Weights of a small GPT-style language model, trained from scratch on English Wikipedia.
Size: 15 layers, width 192, 3 heads of 64 (1 for keys and values), MLP 512 SwiGLU, vocabulary 4096, 6.7M parameters.
Training: a variant of SOAP for these matrices, 5959 steps.
Each number is 128 + 32 x the weight over its row's rms, rounded and kept within 0 to 255. Layers, rows and columns count from 0. Numbers have three digits each. The size before them is the row's rms in percent of the matrix's.

# layer 7 MLP up, 512x192, rms 0.164, rows 63-156, columns 144-191
096:121115135137116156129171168140165128099111111204136121160058104139193152081096099137146114122166120118148150099134182135152129101144153151172141
101:130167154147160171045101109172090117117198122069133059155144101170130181079129097145142153142154182079148145137174134142112112159067140104172122
101:085136181138170143106122151130078066136138152090142109098136100169132122096169060092094153127096187129133149150156112137107076132159132058148173
099:176149130097172135125098158128140132089124194128110148135081097119155117164104166130164137138155094141150127105108108128118116106176146099122135
106:100211127111148208119094060133146210158104140129129093125101160134217125121108161152171132117119112094077155075119141167131156161123158132140129
099:105190137156115207075094082164131141126036160140102103128089137128115172163074154107108077168093096109142153094124168158133081117093116173135130
104:171114072057111153146118184157158171134114169128112124178113167134114090131147128135158158104136109126117124078156126164097137163171100169161189
101:190132090103157117115174112125154133097208122147110135152135170110103118132089067150079162129156149055078123082103108100138114074143085143107150
101:136187102193119116163170156146103151111059162088075139126152118115119138121117120123147132115132153142145162090154139161142075149120127137114085
100:133114181137067155140133148142140163106117164163142127115140054131082197095156097121104146149161145148196121132185151131117082090112110120151099
100:079117102122154171178080132118170137166111110154074092178151170099094112195049126140065098057122127111176142081145120107164112172122046120088108
099:099150221118082083067109151133131087123059160131120097131154148121135155127152104138169168132129149129112126110165120119113115152181107134124156
099:152148080130164151095088116171171171087176108128146154127085113106121162099167181141139112116150095115161175122131113175048157163060136103122138
096:121126166140077058126129102144158122176155111188149102105116146123104168141056125063078184110130149180144097183162101118064144105061145143107135
096:129098158146117187112101127099148158134126161113119137122141115112114094069142128132079158086131137112116121169148125180102069147113166143145106
102:161100119176133104103117101120171104151098154128150133114069119064120104157193130113082085126182090192098171100134071107161109138170146082170101
100:142189101159106093143130101158123120154132088194152095128160136167159095150179152109095086095166129136122085152136182156108031127113171151153172
099:077087088135101150166149140108143182102099172160104115098153129126138209168152143085068126141130180150107181152159143135095157125140142189138141
098:185145110105137108144140095141075081155124084116113099138116121099131123136084119166110127107153141128135142171109088212093107179150176097164170
103:117137137146112089127136127103110127178122106201129088137119113146086172164112081146170086156127084134098126099135114123151125106168140115054123
103:173143143163146075127122117061168142142192117095134137145121151126151112167170140138124120099127135092093152118139122134069122030113114133070116
094:167178102078066106169128090117102111121108201095170072179173136118066122112186101124085053132105163180100050107125117138124109106149118123095085
104:127190142162158114127118120107159154096099147171097207115132145099085203087129113068114074116134119138100136090126152144077096085091103114138164
111:119097150114138098115128131085135134126089151089156052148080112127140162125102144144129126140173070074126116193136128119150117171147133120094127
100:105100115097084120105233118107166128181106156169157185160133130107124174131085156106145176136204158170160124179140143142149131114080123151048081
094:180129184188084126140087119150096114170158120169127131069100064089171149112074145169080064123093075126082078084161170102162114109162155148138088
097:190104108121153099172150136129101166141145139073136127110098148070156128137171159076149135097141047116171168157187078111111151104126099109130058
095:067154172128158088129110085138075128120117096119130121104157091068103172099113109073143134148135134174194129168137068122118141140062158153138116
091:172098154199114179112142126180099158124131138146117230154073107086123134161075112103109130152154084133126127134110123182098125162093088151102174
103:109153118130056111124124161082128115113162143101108156128145136190124119064187106187131092099102102134087125087150178103131140085115175109128099
106:104088123100138154144075152154138117141096132141126083121190165159070163131150136117148126210168120161101163164177086138124115075147165140125067
105:165110117122115100117200094191160157120110125107176123143160091149143092169115163128147070096127121155153147157140095137162107062140141168079111
096:064171152177082130153128094114123151152131121086173148124120170146173084106082102144157116124120156117159170129134206112151171164150132140103152
101:130105115141137072189193141104128138114155076096115139113196160130116153114136092154101164072145127157091135154108159103142140066165115115176114
107:114098140147129122076139150132125167162134116142131123205151148087122131073100134119152119105192125173158117109124060163115123096092131119172122
094:158119157105137108136141082150075125109161094101099074067072118170148090103136140093160185095139093144072184092100121114126120051129141142131057
092:079168040109150130150153156161107142160146151117103135111137159140130160118186084122167070099106147119116111131084099097091104011122151097144058
093:153117146122155122122123150117126125157134117153143161151122106127215039166132157128082117150133156182185183144095124140135087175121111067132123
098:106070203112135173097157133090167186165108087135126118090167151089109128124170164188108105086109167173105129068155125129132116096117092113097139
092:089117055166119085069110161070136141136123163096117134137125119145133142071127124162147152107107103160132165113183100118129098070133109146090191
107:107181115153094146121108114076105152163126157135119131117109161165074088127155125127084197200088128104032139112122139131209144159150153149125118
096:164172100102176107131124130141098129165174120085160136128132081134112149086137155101131113145151185103110115082125133178152130118135123117165139
103:155116177094080148156130160147159103157109096142188131175107094167182154077142089124162151071126125094149080099152146153131132177152161118182076
103:089137136108136150161165102177154158131153063120140128100159140060077142123173097219138133149158154118183112127135118127104144133134115132127179
098:111153095105117128132162112170161076180119161132131079174153091072160118180100162114170098133103133182101117135086153136105094150154101201083149
089:122149104079150153139102102174118168082114132083102197124060128106119092148113111168127165086102131137118108118194097120131171127151102110183110
102:177179101157096149136124084109140141129151134136093113201174088111153140091112144170096087060164079119080201133167102149131140136153149146143137
098:122151140098103150110125118173103163184112212098102100114168137081131131139103168150143118088164070151172186144140138150133053087147134165165100
109:083136135128170182113164126101138109122122103159168101097201133134109134145163102106127044098142145152144127159120118084112077092139067114132140
107:140166141117139110088105174101111132095171191113142081125109122132161154109169117149120075146077118123107085081199118086175174131152186117126156
102:119085111108108096091130063116112133147169136148110064120037096151103108168155088101200129114198141160092053107149140137159127118114083117123105
101:155151128159168131134140133078097161119165102064136142130107140075082070052179179102153138124115188099108098129084150083108092108129175123139090
101:127122159059132112132109145113127067148112144107142108157154189153116143160121186121122102114164163134147151140155135082134117164123122076129153
095:131151156124111141095146144126107144120058129092231157164081182100127168072089145162134151092178099139136160129145097058100156141169102215114064
103:130104054115116126139144116164158152065121114130108092125158120097079136125104131095131102096160115139137122148143111123154139078041140133102083
104:140154140137123131083146105195113128119096089167146090157094127129205114191082173097141128101190094133187180099130087148120144135174122158133104
098:079113162209157158105097107105119081124094139172099162118161152192181134050175166185094113108137159084173150142132148123129120143153110071122123
093:109162162165129096099159141088153154157165154070121123155112100159088138123132112147109137076106162110139134084168077140084112094138118072156127
105:054092098124103229141153176131080160160168096163136099100120117157145137126132133126112138167125102116108116187120134164158154144112120124102112
102:084163141096162101157161162184182158142137143147186173149087176085126116086136071106054111105129047115138127123134168092145095145127149163169174
091:142093128169174138117109131143114221142102174128149111058202150099136139126118086138120202090157112080094096152157093108143162132123112103124163
107:133096094159089073121074163156117165149124197162112130234147125145111176151103128129114134153096144123148096127085128159106099131122171089130151
097:148103112167114125119115182151123101108135153084133181044123057155141088077153107161116109073110144198099192100207126144126101106154130185135145
100:160124105160166164142175195124120129106103094155120077132128181122130113163119111122140163138186121142100139084110187178128129118141167167153122
096:147161196140187096089105139079081087105098104114186128109076090118117151109157163154102100113104146166106110151120082123141169184097105085085136
093:115168109135135133153076125082108129122104237135120124130100127144113122143187172068184104130088167096174108089087165164107157114159139114070164
095:115117191094156141101158090149091111153185168073149119160075176110117064147125103105098162093156116140175079102196092135111157091135169199084102
105:116078118131146143143146201155128193140080136122134110143137132091095132083152089135120108086102147135162086165100147057113163201192110103110168
101:121121146111152176112094162166123141108123071102086128190061123159175172090141118146122138156173137115078145149088164140186107135075112077077089
103:083119081135087141147144102187153137125175115148132164144085135164114175118102152130118175090129212127117132102100137137210073088102121085108105
100:068177096134099180128097110096156155123166151120070173121167105144102107104095143092095093118140138114129149148096118132071139142147135125103176
105:120060135077166171116158136120141177132062164133159169133142135122125116092099155137179127150100159169146121146129165051166149075182160115141101
100:137141096105184123106138154100168128071128164132093122111168113120169170167204088118130136129162120091139153169151161118129071129109135101067073
097:145157115211104096112091110146141120087142139151081142182111139142118092168110093093120134189112124084105118185137128117125094149167112151081141
105:141127105043117112118062114128094097125129185083125095130082085108132078148142129098132133117142124124131125165201070132176079162095176145145110
101:140112119127119179127088030087118136122094133095160136134170100197129122156171202141077099110090075141145111192185095136101136166125133159087156
088:126114129134133180101116072127146151118156186132210127101178064163135140115118051218127158192101129082144152107109148056180051109111103166087121
099:089072112159141114113098147176083118112059130134127132135103126162098188099121058223151115165156103127148105133147143123098161169100158118082144
105:119113176118150146131104107094131147174122100125139187099118110113109212193114151147166121173157094133150120095118141164152096114149153188133171
104:083153088135105120134163151148113045129104115076163149124093117076133149146164077162149151149153103073119117132117144111171121078125135165133135
113:148172079157097128123158141108155199081130182112117110097109119104134102089149107044096132169070086147085186088124146113122086170123136169146106
099:154177080119105148135175169134115151151186079147150041154178149084149102108114104159049062099152207174109167099181070065091154096185162140167117
101:059116122176116167056083078093142121135098097149112130104136146193135101179119139120124111137132123134156141146121124138064152107103129057157108
097:116131163146112128152168082115122149108096081099116085136121125130130130128146127127136163102132198132154123182079155090123104185177110118140089
101:083125107153090161122138138122117159159109121128094114211120149105124163134137124119089093141109118150125103156161089121140065218124139110122135
101:125103069081113109127100192121118173142162060111105124124147191112127101111129132074181154150090146126087119140140132107036103110181073152148101
103:111154162071108150153100112207145154159137080186105141121104115208113144153083099146118110143096066160055129157177124104182124148163140159145018
095:076115119099144129175148110121145086104175073132143153128105159075151102134067146161146148145178113201185081115119116070133104173147129133146147
096:125180076135125130061123170087117151146102108096098114121101109107192120165125158160130059068177146105164118104106077119167181109127131153108133
103:175132044107127166187159134097177079165095099086125122071133193094156128119134168092161144157090125180144063141118167124103092086111150130125091
105:165132115116112112123156139148110070107101144134071099084155176139148118195158173098114086124109137099144134108092140106145116112142139146165091
105:122193150162127097181110092205163086132107082125130098122141160132118171124152136135064115086111135125144056110130091108097055098144123136108112
095:132143145083092141110111163110090169142126106144095106170148077167099135098160172141104200121094203143142103148141124169135098076184137074120069
103:127103112098076157173101148076157159147113124086145123096171110062144129082091134132121157130144105116131083117117125127191097144126122151102133
# layer 7 MLP down (transposed), 512x192, rms 0.16, rows 63-156, columns 144-191
100:143201160093085160144087158150115091128131082115156118166157141108137165150205138132126137147148133089105138062089174109102140105094150171111150
099:105123163130128103130145151149201139120109100129163134063129095109127164127091169161155115151145149094140129133101184079156155155145102168192110
110:093200166187132095097130142117088156096127107141148080114143149135133107140097118127061085158097169118170212135171138109135163192128119098112158
100:186120146084127126118075128121170079130141129152093111104116070090100161134118143088130137149139161110072103190140144133089105119136144170141158
108:070140113131110131145119162197167120132085078214150165120152158144126055123084137150143123104105163141078179110117154163123152075082082113110105
099:123084137140175101126158114149115093153115108144169167177141142114163098096194118122132084167163075159128148081132127127178150176125111103097140
094:096111189155072120133154153132124141066097123124107093121115169126137140139148125089123153088120121159109110170129109158137116070156124134115083
100:143066089125147128136169144139141177137126149155102137073141126169147113108144097113060113096148088182138106089141151118078181096129107104138071
097:182095143146125092092161144137147160170144114108120124098156121136122161084133130117135115150084133147176106124095169097108155098194089122098144
094:154099080121176131116089164131100162127138110075121179143140181087105186167122106144154158117099086132086201074188045155105164077068114100142128
104:114105092153112077154149097141208145114122114113130128103142180103130154103140071135119131109121099092141122080150133138197145129138136045152132
096:099197146137126144098126076140077144124131199159130181063087157151131162124081141122076152156123089065112163149151157064136132133098174138087103
098:212114118105121175146141142095158079146066166111113114118127103149128187114152139148107167151128109195136108096160044145104232124079142114112083
095:094144102192214093163058104110085129104167138112131131124132122079134095136110202143165163121098168117159138129111198137160069100154142101128130
099:111123111193130124098135136067107117103074065132101100144115135128145150172156098139118177096170132150074093209108127139114074135056151141116128
096:066103108189137208127107128140101164110110115134126137100087074194160124070173126136139123166154088113106128181178105116134065108091135118141146
102:134104099109102096136060100129110223166140084118109169091126188168111103112160071088129130102129096122107126109125195169105073145139102073128156
103:123148162162118094088100145076147157169100132168104124108096130091123165191114114137146077085137160119149118085130143151123067120155180067079174
098:156086148128089155165132171184121126104106140093141153119102168119125178125100070195101138118097069128140132167144135155100105115084052140086124
093:111112150139180162095091148131136149109158094087175176124099102159151128162087104048129120141136156096165142128172115165149150132090130159162137
106:163123154101124108146153152123149174171121092178125168147095129110147115106170112138121205215094103105143116141157088160165126115147132150100183
097:124075116072096095153096130176200136084156071138065176085095143073170087144143157124167134096122107159134208068143097122104111146145077081136131
102:135133139126174085112162151148110066145176074110139155054128104134135101143126109150121125151126102121122159160154118139096111171083179050126117
106:167143135141157128171110122111080168146199173108115111126077088123120148117070073039119097150125155119148069152140097132160168086196133090129101
100:167142104169145062100160137092165176170075146095163146143126106099095111099163083195109111104151147161143128107158122179159155155137128119065115
094:181132134162110148127112098094171093111032131095164163147153109163082126127085170137104157146100164170183107098163099145101176114080188141099051
103:075194110081133167179171119144130129172103126186147147105128183119127150122037132126115094130121127185122189145136159106120177163128180123153095
096:101111081086150094151126183129118125134111096137136147126110162110142147135125174145126133169109115067109140122115180104098161138144191109120122
097:133127093084171167128110064109140106087084113167141122159176196098075099110102094148189079110088134144143106152143104148112143116133145118144113
100:080191151115119123173163157109146130092123088136182153141110145113108105163140090104163126137162115077161169083148126116189062150180103176176130
097:082131165100118117173094098159115122207178100170160125057115163125087091125151146119172078121089127087168150076097099084135091105125160069089135
106:194127096090174099183156137057107117114139111121198070119098151185128137127131146124116126186151111148104215113141115186127135147114135135088160
090:101054101111095082150111103103124130166102140129150133201094151177111071098124092158154159092117127179181138051154090140176123150156184157084134
104:130157170078144103141193129106082122080115110122218097119103144133149137163104169118121157081170195127147131144134119178148110088133123104138173
097:048145194093082087186093186155177109102122158072125130114140146107127155161106125106114068146121144104151167144119169067102191104118153108124132
091:090157107125178137186071086141131135181132180129105156112131167131162083130096111076113135130127132133180133154105153071130107172126120138137106
091:119118160159121072082111150113166195119156171149114144161177076138072129139149165156100106068102132147104157133147104082114097177112117191132162
100:088098157082160079121193065148107143047139136106136108096122119131174089144030137153056114144068152124139117147108109084139135163130170135101140
103:128130189108111135103148176135122118153088044151154100142127132188117152143136146102152134172097106177174121127073182158149083095109133160070169
104:137077108149160098190100133119112172125184123104121114091089123129159171134198130119074112148156116109115166123139097133119131117156147140129162
101:138178143144076099118087142131114081085166102126106143143214190154156132208079115143147155111129142111110157154089165167156115091140153118082145
093:155100110098088152179142158108155118144185119125160178134149079151107177155138166119081163110134115137129182109079101101132120132072145080140029
102:140130117112139134081157145122150087134097090163099102106108067116112097114125095120127182114145198148140152137141141120119178175165106124112093
106:104211136087132156132152168159120229144066073130146176154145161112173088111110121193110128156104128123116161124144112101114142115119151087125094
100:110116096072093107125135175176128138120162137113146097192125130087132104086143079155088088168130092144101113192142097109076155134118159143137171
095:119126107157111152080159180115128134137149116211147080148146127134094113140144164154158101086094107174102121154071121126104118068101133111078169
101:078090178084139134137084105088086145135114183147125111118105116145080157136076137062142081144158143161109105174206114159157157193138114090156142
092:098120139181126080099122098100112108208132138077133117160195101166141166109071129139094161111112076058146135077109084143140073117092186139145158
106:062099102131173121123143146165209131105115136132086151135077114140057127100126082117151138141131079188145122206141071036125122110085112113169131
105:048098127151118147139125147117117180169157168171168096152118187126149104134185151131155138125119107078084077118212083107144138115181116118131143
094:122084156167108161147120149128127178075117101133183162164136149120125192043122128171143114108073090021120170125121073154091118144084106117117125
097:132137135107236129120111145123110125102140069127134114113142159066178120133103135158166125120088073133108154112110132086149092170213139132132121
099:146054075128140169094112136108181120165097164132098140128132186155116083163091105175129103117107141148164181120131113145154142172093099153158097
097:059124179159111064174075179213112138108194110076143186143126115057076094109077093096149127135127088063114162110134174104110123114155121143140176
100:096165137134123125106181148118139169181077216141134133121070133102151108170127131140101126097128175149153118136153184136080158187082132176111177
098:123186138176129203107147139144084113158125122159126179132056115124163102157111115133067096161128129116173105153184149090138120138103072113111187
098:154183121079172163210118129161162128049158073144141131120156073100127111189167108158082173132147111130169173109113121095214108133174104104127140
096:157128112141172217092105140159135141068071150130155098139169183095144120059129155114129135140165104207103173128102122146120154085182135156155128
101:089047087158112147178098120128105152127130037199147100103120136142178102135161170143118108116184108116120152107158135146133137196140142174123069
100:131063103115140155151128133170188161133114182103126104081168121120117129108075101092141150141101098130123130147151128157136109142154140113109108
096:172166141114161100108143171167083119139138133125084104161150073141061173137129146132122137162146103084068115064153129128182190111106134151169155
105:159131180087141132159172106118127062134116119119117077106101099106155126070129158151109009088091160132102059114129166157091151148155163133159152
105:150167108128117129122104170089119171065180140111133091142108141118103132153162150120142115097091157125111189088144143170106087134107108095104128
101:094128149125139127194136094103123101115191123126134175194093099123146135175158152142140117152127098158103152111111125112088075156108142081115126
095:129129140169085103157145119130072199156119216202129155150125153126183126135095155150163135100113134062161099137065162129115049093094121120121118
097:118138179119164130128161141151198169146148133092109155150099144153124153109076144157062146117099132129140110133172154164114050169121139176125097
099:126127111142147132190161124099122161140127075152108088128102139171133161099158087082143065128141110105133138124092154204091086130161102098142166
105:053080134162144107113123154159133169123128082120125142156136159157137153131082185159156131112108144148102126138072091087156134151203097160136153
100:087133149113177137090131150120126141054121159112064141172131118099119120121067071140105114197192091171120171102108136167086164118143129136136101
105:059133185163068088150122081110111159127158091130143148155081166169127150178095126165175083140124183161127174142125118107137088132138124083109154
104:088180125169156115144107128157228159111090183086143140135160133147139124168118158122085169107150035141117151120087135123098146184177089134121143
101:113096134085139168141101098114147132181130181080109116125137176169155162138084172100118088175127143144137163112089151140174066177072109152088106
092:126135126090092151106154156139129140111112146120202127175132154099156066093060101111064147110108121074167110177158086124066110100138144089142093
098:116124153122166152076132105137147129163082123188165155167120112124087145126040170136183124137112170113102099146027101082140207114108187147135105
102:170123130202101137115087105129141096150164112164099155197113156187177138114068132162090119176138086182116123104104183169107151124178119145141207
100:061111114110145136101122160177083169135101172141104173097140109126152181088095076093092096140149096166134156053097100132103110102149180175164110
096:053134108127121075182152145122161131150110162153075104140112121112135161111145109093038123153122158108123151125152094145138139166058182128095170
089:156178099084084153166166164111173135110109081133117133156186096142085120146091147110133118065130125063104134124110121119109058153132098084078141
107:190112105077113099158164125172131115097147119132150160060113140171133158095227178142125160113160154163103116105167098110107115137127108155138149
100:078171095114113088172114129116108112141102133108123131158117127101141043094113092040122152136177095180032141100143129124145086137072150170132211
106:129145135146098095125059153124096136031114121140087052109136122107071171085147140096171184153132088092130140063157131092146180122101115066111089
101:144096162083148089164123141167164108192089104178153113149119125036128205092095112131124135100135206150075083089137125112124134190151106113171122
106:116183109067124135125189110097111178169148086161165186150148140163130104126132122126132078097180114077082152087142128171172147087152105155106094
099:201111164116157117126128120135160104113112105116117125157131100127074162121087105097090185114104122156150130176090100127165173121200137095168140
097:150110097073123123158111168117083134079097153091084123128099168135131149141105188110128092092102149150073123129154090128103111129131132209112091
105:078150153159098086115191083144117134127130168087099142133054124140178113159063122141047140149148094116148091121148143099170079146149151167119168
104:166130108161120124180119127137108160171102140180092121167115080159126165082116118128126139167108145152132103073093127087123120187129105090063095
101:187118082116138108079153078114109132153120108083148150129121097116184129059101156094150150152151159119151107128110116123142157144128078173148073
092:152132129125121119138087132114084113090124126093073124162147113163129158079088068107131109098154146118159126166149072115086140090088102120126160
101:191099083157125169118144091132112137101070099148148149115147087126118146147097068127153128117083128139134151139202116142093103148117159146069167
109:146134110202185118097129137120158080130146127115096121086120106106187157140141122069090181163143018056145111137106086131154151142133091105153110
102:152186148139100068095112095073183111124104154144097112153095159156115130120170138126161094157098127143120082091132095122108138126155108129173105
098:071105134133162099130126139150093160169160134126123120157122146109151130171126163119136127104136124073169180105087129156116155119100154155119170
100:158122117157095137153114126096122174098161123124083099088155198107148125135133119106087128121040095170057150086146145102166118198109130115149085
# layer 7 MLP gate, 512x192, rms 0.171, rows 64-157, columns 144-191
098:142159117105130115120093146149207114157169120153126116110157121156154204110174124156147119171141172158127119114100098135120109108077130110147180
103:103122100112140113137102123168163126132082196094144150133127091172138105116146125158085153125100134088155089151167121165171164141110154140118140
100:093123094129178121148114102109124094178074126096144103104102163144100099137115163100153139131113122087114137083090114155117101105141162112081177
096:112119098174061093105128142125169123163100171143080121124091076107115086143168058149167148094169144086076074088111080104111087126132136205103143
101:143156101105054149136123112178128073136158108112153126187103134094134078116135161107083153125141157077128201107053114139091105154140111134101145
118:128146147059130116119106149149128109144132142159177075141077154111115149110110069112064114123131159123110148100081159068116111140181061136139174
096:088117120146129143041120124059106130125235159141086165094069149129138119179125207055132168170123161090164149144087155096112136160176079134091128
102:137123119107141129108120113111167057107164111152097095121156121163165123122124149131124115057088156144127146087103120159123099123114160186118176
098:147098124120168067122132136099170120129102124135168151133117120108137141085143156133119194065078217086106161193112096169149125146203183101142139
099:144095124148082089157114108131080127125133162094086149120194161192188129097167135148112140157135138134140084116145132178103157124122175080097146
106:161121114102161091108170117135203079124102193159112124119095081081102194168125079144109063113156118193105121141121172160142120128129155146165166
096:103105134141103135139122153128145114144138097148171114175145133138099184163059097140143142111099098130085161137079121132163153091086141077127111
094:093113151153148087139105166069154144139154143155099115173113152115144099098085074116097165125142149167134079138050110174094099138182126089105095
104:159157185162139128148100143119104157156119101113105159128127116138118182156139157135113121141106115139118135129116095094138091185105138137111144
102:119164135114157013172160150150136166167155138127083109154125146096174132114120081090110099152142136166117126140099138161155122188168164134130155
100:077131128173081130156101126156161080179103153169139157187171070173110112091087126112131090080127128132164103144148164125135108187087163131166152
102:083135079099137123134133162112124033152130144085135142134106071093107116136090130131095048176133096115144163111094119058134128115120145123113152
096:082158136136063145177106175166136168146065090101133142089133147162134145088105121168152220142121112110124150157180114138130136114135121082127140
099:157186114150097103157153075201118112146146143117156042156149117079093129129161153120119099075192119158143139118098097125121140084128141128078094
102:142143195138140090155116149119124122079161140118108148093145148160151120111100133111129152076200141138076126154117141140110087124118115170144195
101:164130136157120149176092083080059196133163150115133135155133142108109087064137116109131110117171100187125153145117152152124160087095116131141131
102:187167098102129098099141114139144113059080075105122142169068115190131149123113095123119099062164096156143077111169125138069093113092141115162108
107:083173067120116083115086168101098101241174086141068141121080173137102107080129170129120189148124036171069165096096134153149099124107117150072139
102:133121151136103111153125164190109159144112140155137078142149092116049142115089123144100151063103212112156159111139104118170120200109145143100101
095:093123201133138143109170137152125111168109134096144141119156107157208132047163141140086169121156084074206161118095125115170163118169121101136154
099:171081099113161144143101165134137130082130171116075097127122143107146152139097058106101133143076169081110150093114099094183079154167100202109143
089:132137068083093154115127160087126124134143182158132115098070131144128122119142115145102082098162139157108168150109131138131078073161149136123135
105:090120151116129129157206186181094153168100153118120168077109054147146139154158116137101132180164116148088114144124110106174118149135162133175090
101:096140154142113116135095102199153140150081171144145129090053041137148166145154135105143147099162127166124167152154124062161082070096126178142092
098:143092153208162096118146199082110159071140109103138115098113138157190109129132142156060100068118075150114103146128151160192120128124065152165162
103:135137116056159103164099124097122136064109111120087149103182138157104113143147106163109142117154134149126140186114089118160116113200131167126157
108:094091090105100150110071174157165134134131132095139103142078133088117166113113129137157116174122075126168117125140143117144114172146110156125105
097:126177155111136160107076150098162116154077140162092146146167178132132119198070138160146166127163162107158112084110136113109119075120175126130130
104:125133126111163167124103120130112140098170112060158087093108190139122141099136118174141086132138167096100189098146159190104136180077087124128135
100:095100156101084082062143175127160137121129126140127179146076071130093107084088036164128152126135119145106122144141075136143130158132103086158069
097:122086175161156095135168116147168160143117109076118168077144185109082191106158126154154149151202079109177148105104101201195153135155089056121174
101:115136109101207096167130122111060142140164147124134146104098126069147134116150138098089085105158173184094108105156153125180196158144113179115174
105:146123104115140128113132141133155154139199155082189133019078186133093150167114151101119125147085138111167101090177121088173103150118191167105110
096:084075139103133102204124126113168150151153148132119150171087117111125170044122149092148115058162198199157129165099090150178068138140133104165079
103:111103152110060171084113150129100185115118161135073178115131124086084171102157119131124195141150139116122133142140114140112097157089149127167124
096:108094089132149168100158142148179184100107138145170124083101146131146062110150131134127103123088132182100090102132157170116112153167101195075093
098:129148119174126061155130169192137168188143125119069143121123119153119165177110133161059175109101175151117083148236083155116157113095106062091106
100:170094154104171123136135137117109096129111089163137136109105142153225158125085080139096157083093129126086157147108063154171129120106122232135129
090:134154119114125053121158127093110164140112106149205159133130142092178137100167138135181152098096122154126135115103125124097155166166128121122161
096:126090115141185168178116109188173101150131160191081198136114137141159133195164102156139175116157133153144083063152113108109129159159153138122216
103:146110086093134104100156133155147138124112113160171151156156095117149137103114133144158141100170088124171154149074109137127066124096113106150158
101:152133144149128113107072178188142123156108156091139093137122091105074119101119129112117089099142176118164184181095111115175162199162114168133127
110:193131154131156116050167175075176098097151064083134111116179195091112134082093089117101123138182141159098150167121108158158104133065135140125157
100:117112141092077108148048114131161110166170071049094084145130166168170067135125124168087139126169119078114144123134192113148145185086172099100163
091:134142118136121176110153082138156117120157109125091127121104128126104136143151140157132083070110113070129129144164132136080131142118139099144161
098:161109149147147144081102099095148107130116148123067165112103116090141176154144131134145144122147209112068141105108095144135126184083111172153158
101:159131132094108083185116139128128159174095140087075176089153175116116129197125104179118203096110169089114154174138087121078093154129124131120109
102:176145070139191118123082158142149122159165112130060053130145125159218165141044112145108073095138149137143104173063094154099110113133147146142111
101:131173154158105103090132094155111090118148140099133101158133128088164154157103131148161108150097113141064091155104067141127141100133145145167138
103:131144116122154089116166120156191188120139153143070121145126145136110102142171156084114143145153164131156094121159096090093159158123173087114160
097:161119180110090106189127131208131153115112135110148079232121106090117131124175086102094126161130117143185175095119094094152116128160152088172154
101:137076094145056162085088076116093107098093149116166143196155201127110138105119106098116129099148177112112154157104142156168121139133061080104107
108:123073123085126107069146128155085160127123152160069119133124134101070148104141137085174119036143114150154108111111116032154143117076128112170120
109:160100085133118121126171092125104171115152129134093176088144180171172119152077145096067141147079097084134082120100109115178123182070094108182157
097:166126143192145126123132096155176176136127180163088133123106086093173177097122056104164110069151090108115136114129151107200103169127098141175080
101:180151158104171120123137100106152129063095117107090090139088140165160124106095095140116101061147108152071086176127086113122072114121182172136114
099:102094147163107112121104068174117171200131132110100164100175147112172111099114087139055094135157120157144133104098072114116172078137117127176109
105:143151147151092152111160088139162144086161090083145119220111146142129189171086085150096085086101094116106139150038183114095113157119133125145149
104:098136152163180057109116084108204085140094107108127160127088080104139101093136094149107088139171136161098070105161041078123141126174111118126178
098:204112080158125120140111108102176118119108116117173168113158087118133103071176112128127113139152118089131130100067142143145130171160150081106118
090:130124100119145179158170103173156095136085139114140136148068182131143058139138115136085128131097125125133146140139125158075058124123187166083126
094:105155094146125103085137084124166105064102152155167184116184116129107114132146104181134139139144062157186128170145100146153109102122110128127123
101:118144159122128096098143196143144139138119108156099139134131110125096123123083148179131142101165178027110128127178149164117129169093172154138096
100:087162126108140128176028094097114089086188101133180140158102171189100112151126103096110187166110132128091129167089105123123132161126118079149127
103:112139075131187092196113196139118197160128148128135119165125134110138146200043140109096133061166058109125164114099122137118205100149099110129094
099:134139085133163147107155152136109177175118132154174102099170078098110148163131113064124136122110107097098043132122187126102144123134140181150144
108:101151122186133139141163145094183156096122103141114178107148156154142158122104144111129171145112163073103189159151090109134139110140073129124132
103:155139116122146143165149122140158129111111097145155110144202119097141076149128084106087160160144136156160132101169202087126094159124139109154186
106:175098123078098105153123215141106122128097151148121140134102178086160134128108097141107113167114110135176126108166157147081148117137148193197168
104:082117088122132096081182133099143089079142156158085116189117152136126132064126136146121155119113137129120151111102137089081051182119107149111084
097:102162164167145097157103068117099100146139109115108152040088131164159118175145097118131135161067143072129107144110158151142143124104137136110183
098:138093056112207163110094073113134140105152108108145075143105166120152063095102139118123142099157098081159081171129162119142139111190133095169107
112:145114105107201132152120083146149107085140106138139161128085117139140136178068093175124153161105167108073143113131119088134128131120125090181120
101:102113160138093144092174121130059164154152109082185161153118108100103153159135112152126073172152098140060125114134067110085198125103138167174119
114:139186142152132086118064101140154135117124192174075115124162076096113121111179106112152111114117110078158155058110123126119148099163119120148114
095:108166153162136140100143095105141040103143126110110180150129123141124069077106091177155127115123125099209143126185116107099095178125182184170169
099:152091121152116033110248127134127106144132211123112123143084161136170085144127211154131088118202134186141076046131170132127122134108113154148141
099:111125106115075137089134193143203097157141168133200103097115133105095168146138149120121125112143131106138182074125110104060062114099133131153126
100:151122142077113123164157169149106102140123141075102096117130118094066122100109179114096117110153077142149139111137090118169128081089158148145075
106:090082126146097141142197086127187160106143186101079160142149132145202162086122115071131149101123132149105139115127109153115148134158148113125169
100:146084090132112090116119102142139081143126119095116132093124160119151098113086108061119097201138161107126115150095159084097131159139173175178133
108:146151058088080142062067102047110066099170177116151164149075161121151162134105153092127109154168166115111120140123119138141128082131160095158145
099:150103079119140120181133153143163188102144110163136124140084114092146114182125151098127125136102078165157106108101142076123111140098114164123200
109:174159124083106129195164185189116119119197086137084157113147150133122114118113158115114142108129143067116171069130132123159117184144099124102097
103:212115144118162102139113105142073124113095172146160137174134142151099185104136121121087143126073109148061112105148069131126074170131165122116109
102:138124100123157145121140160093166131145163084134140150159136139177136146135118122144165191172157103146148136143172157084105127159199151157121112
102:111173076082134083128087081120091121112131107098117140219110130069114076135095140094065140133067100102101096147108143094128109145134129090153074
109:097181150158139123110132148073103069126123136217116163136106101088130127126149099053150150159122134073141118140113137105183075169139187195128154
097:182127112087148147164102191108121095120182147125118189090190121146151182139143170126160081173127190158107093125127097091112161128166108105167132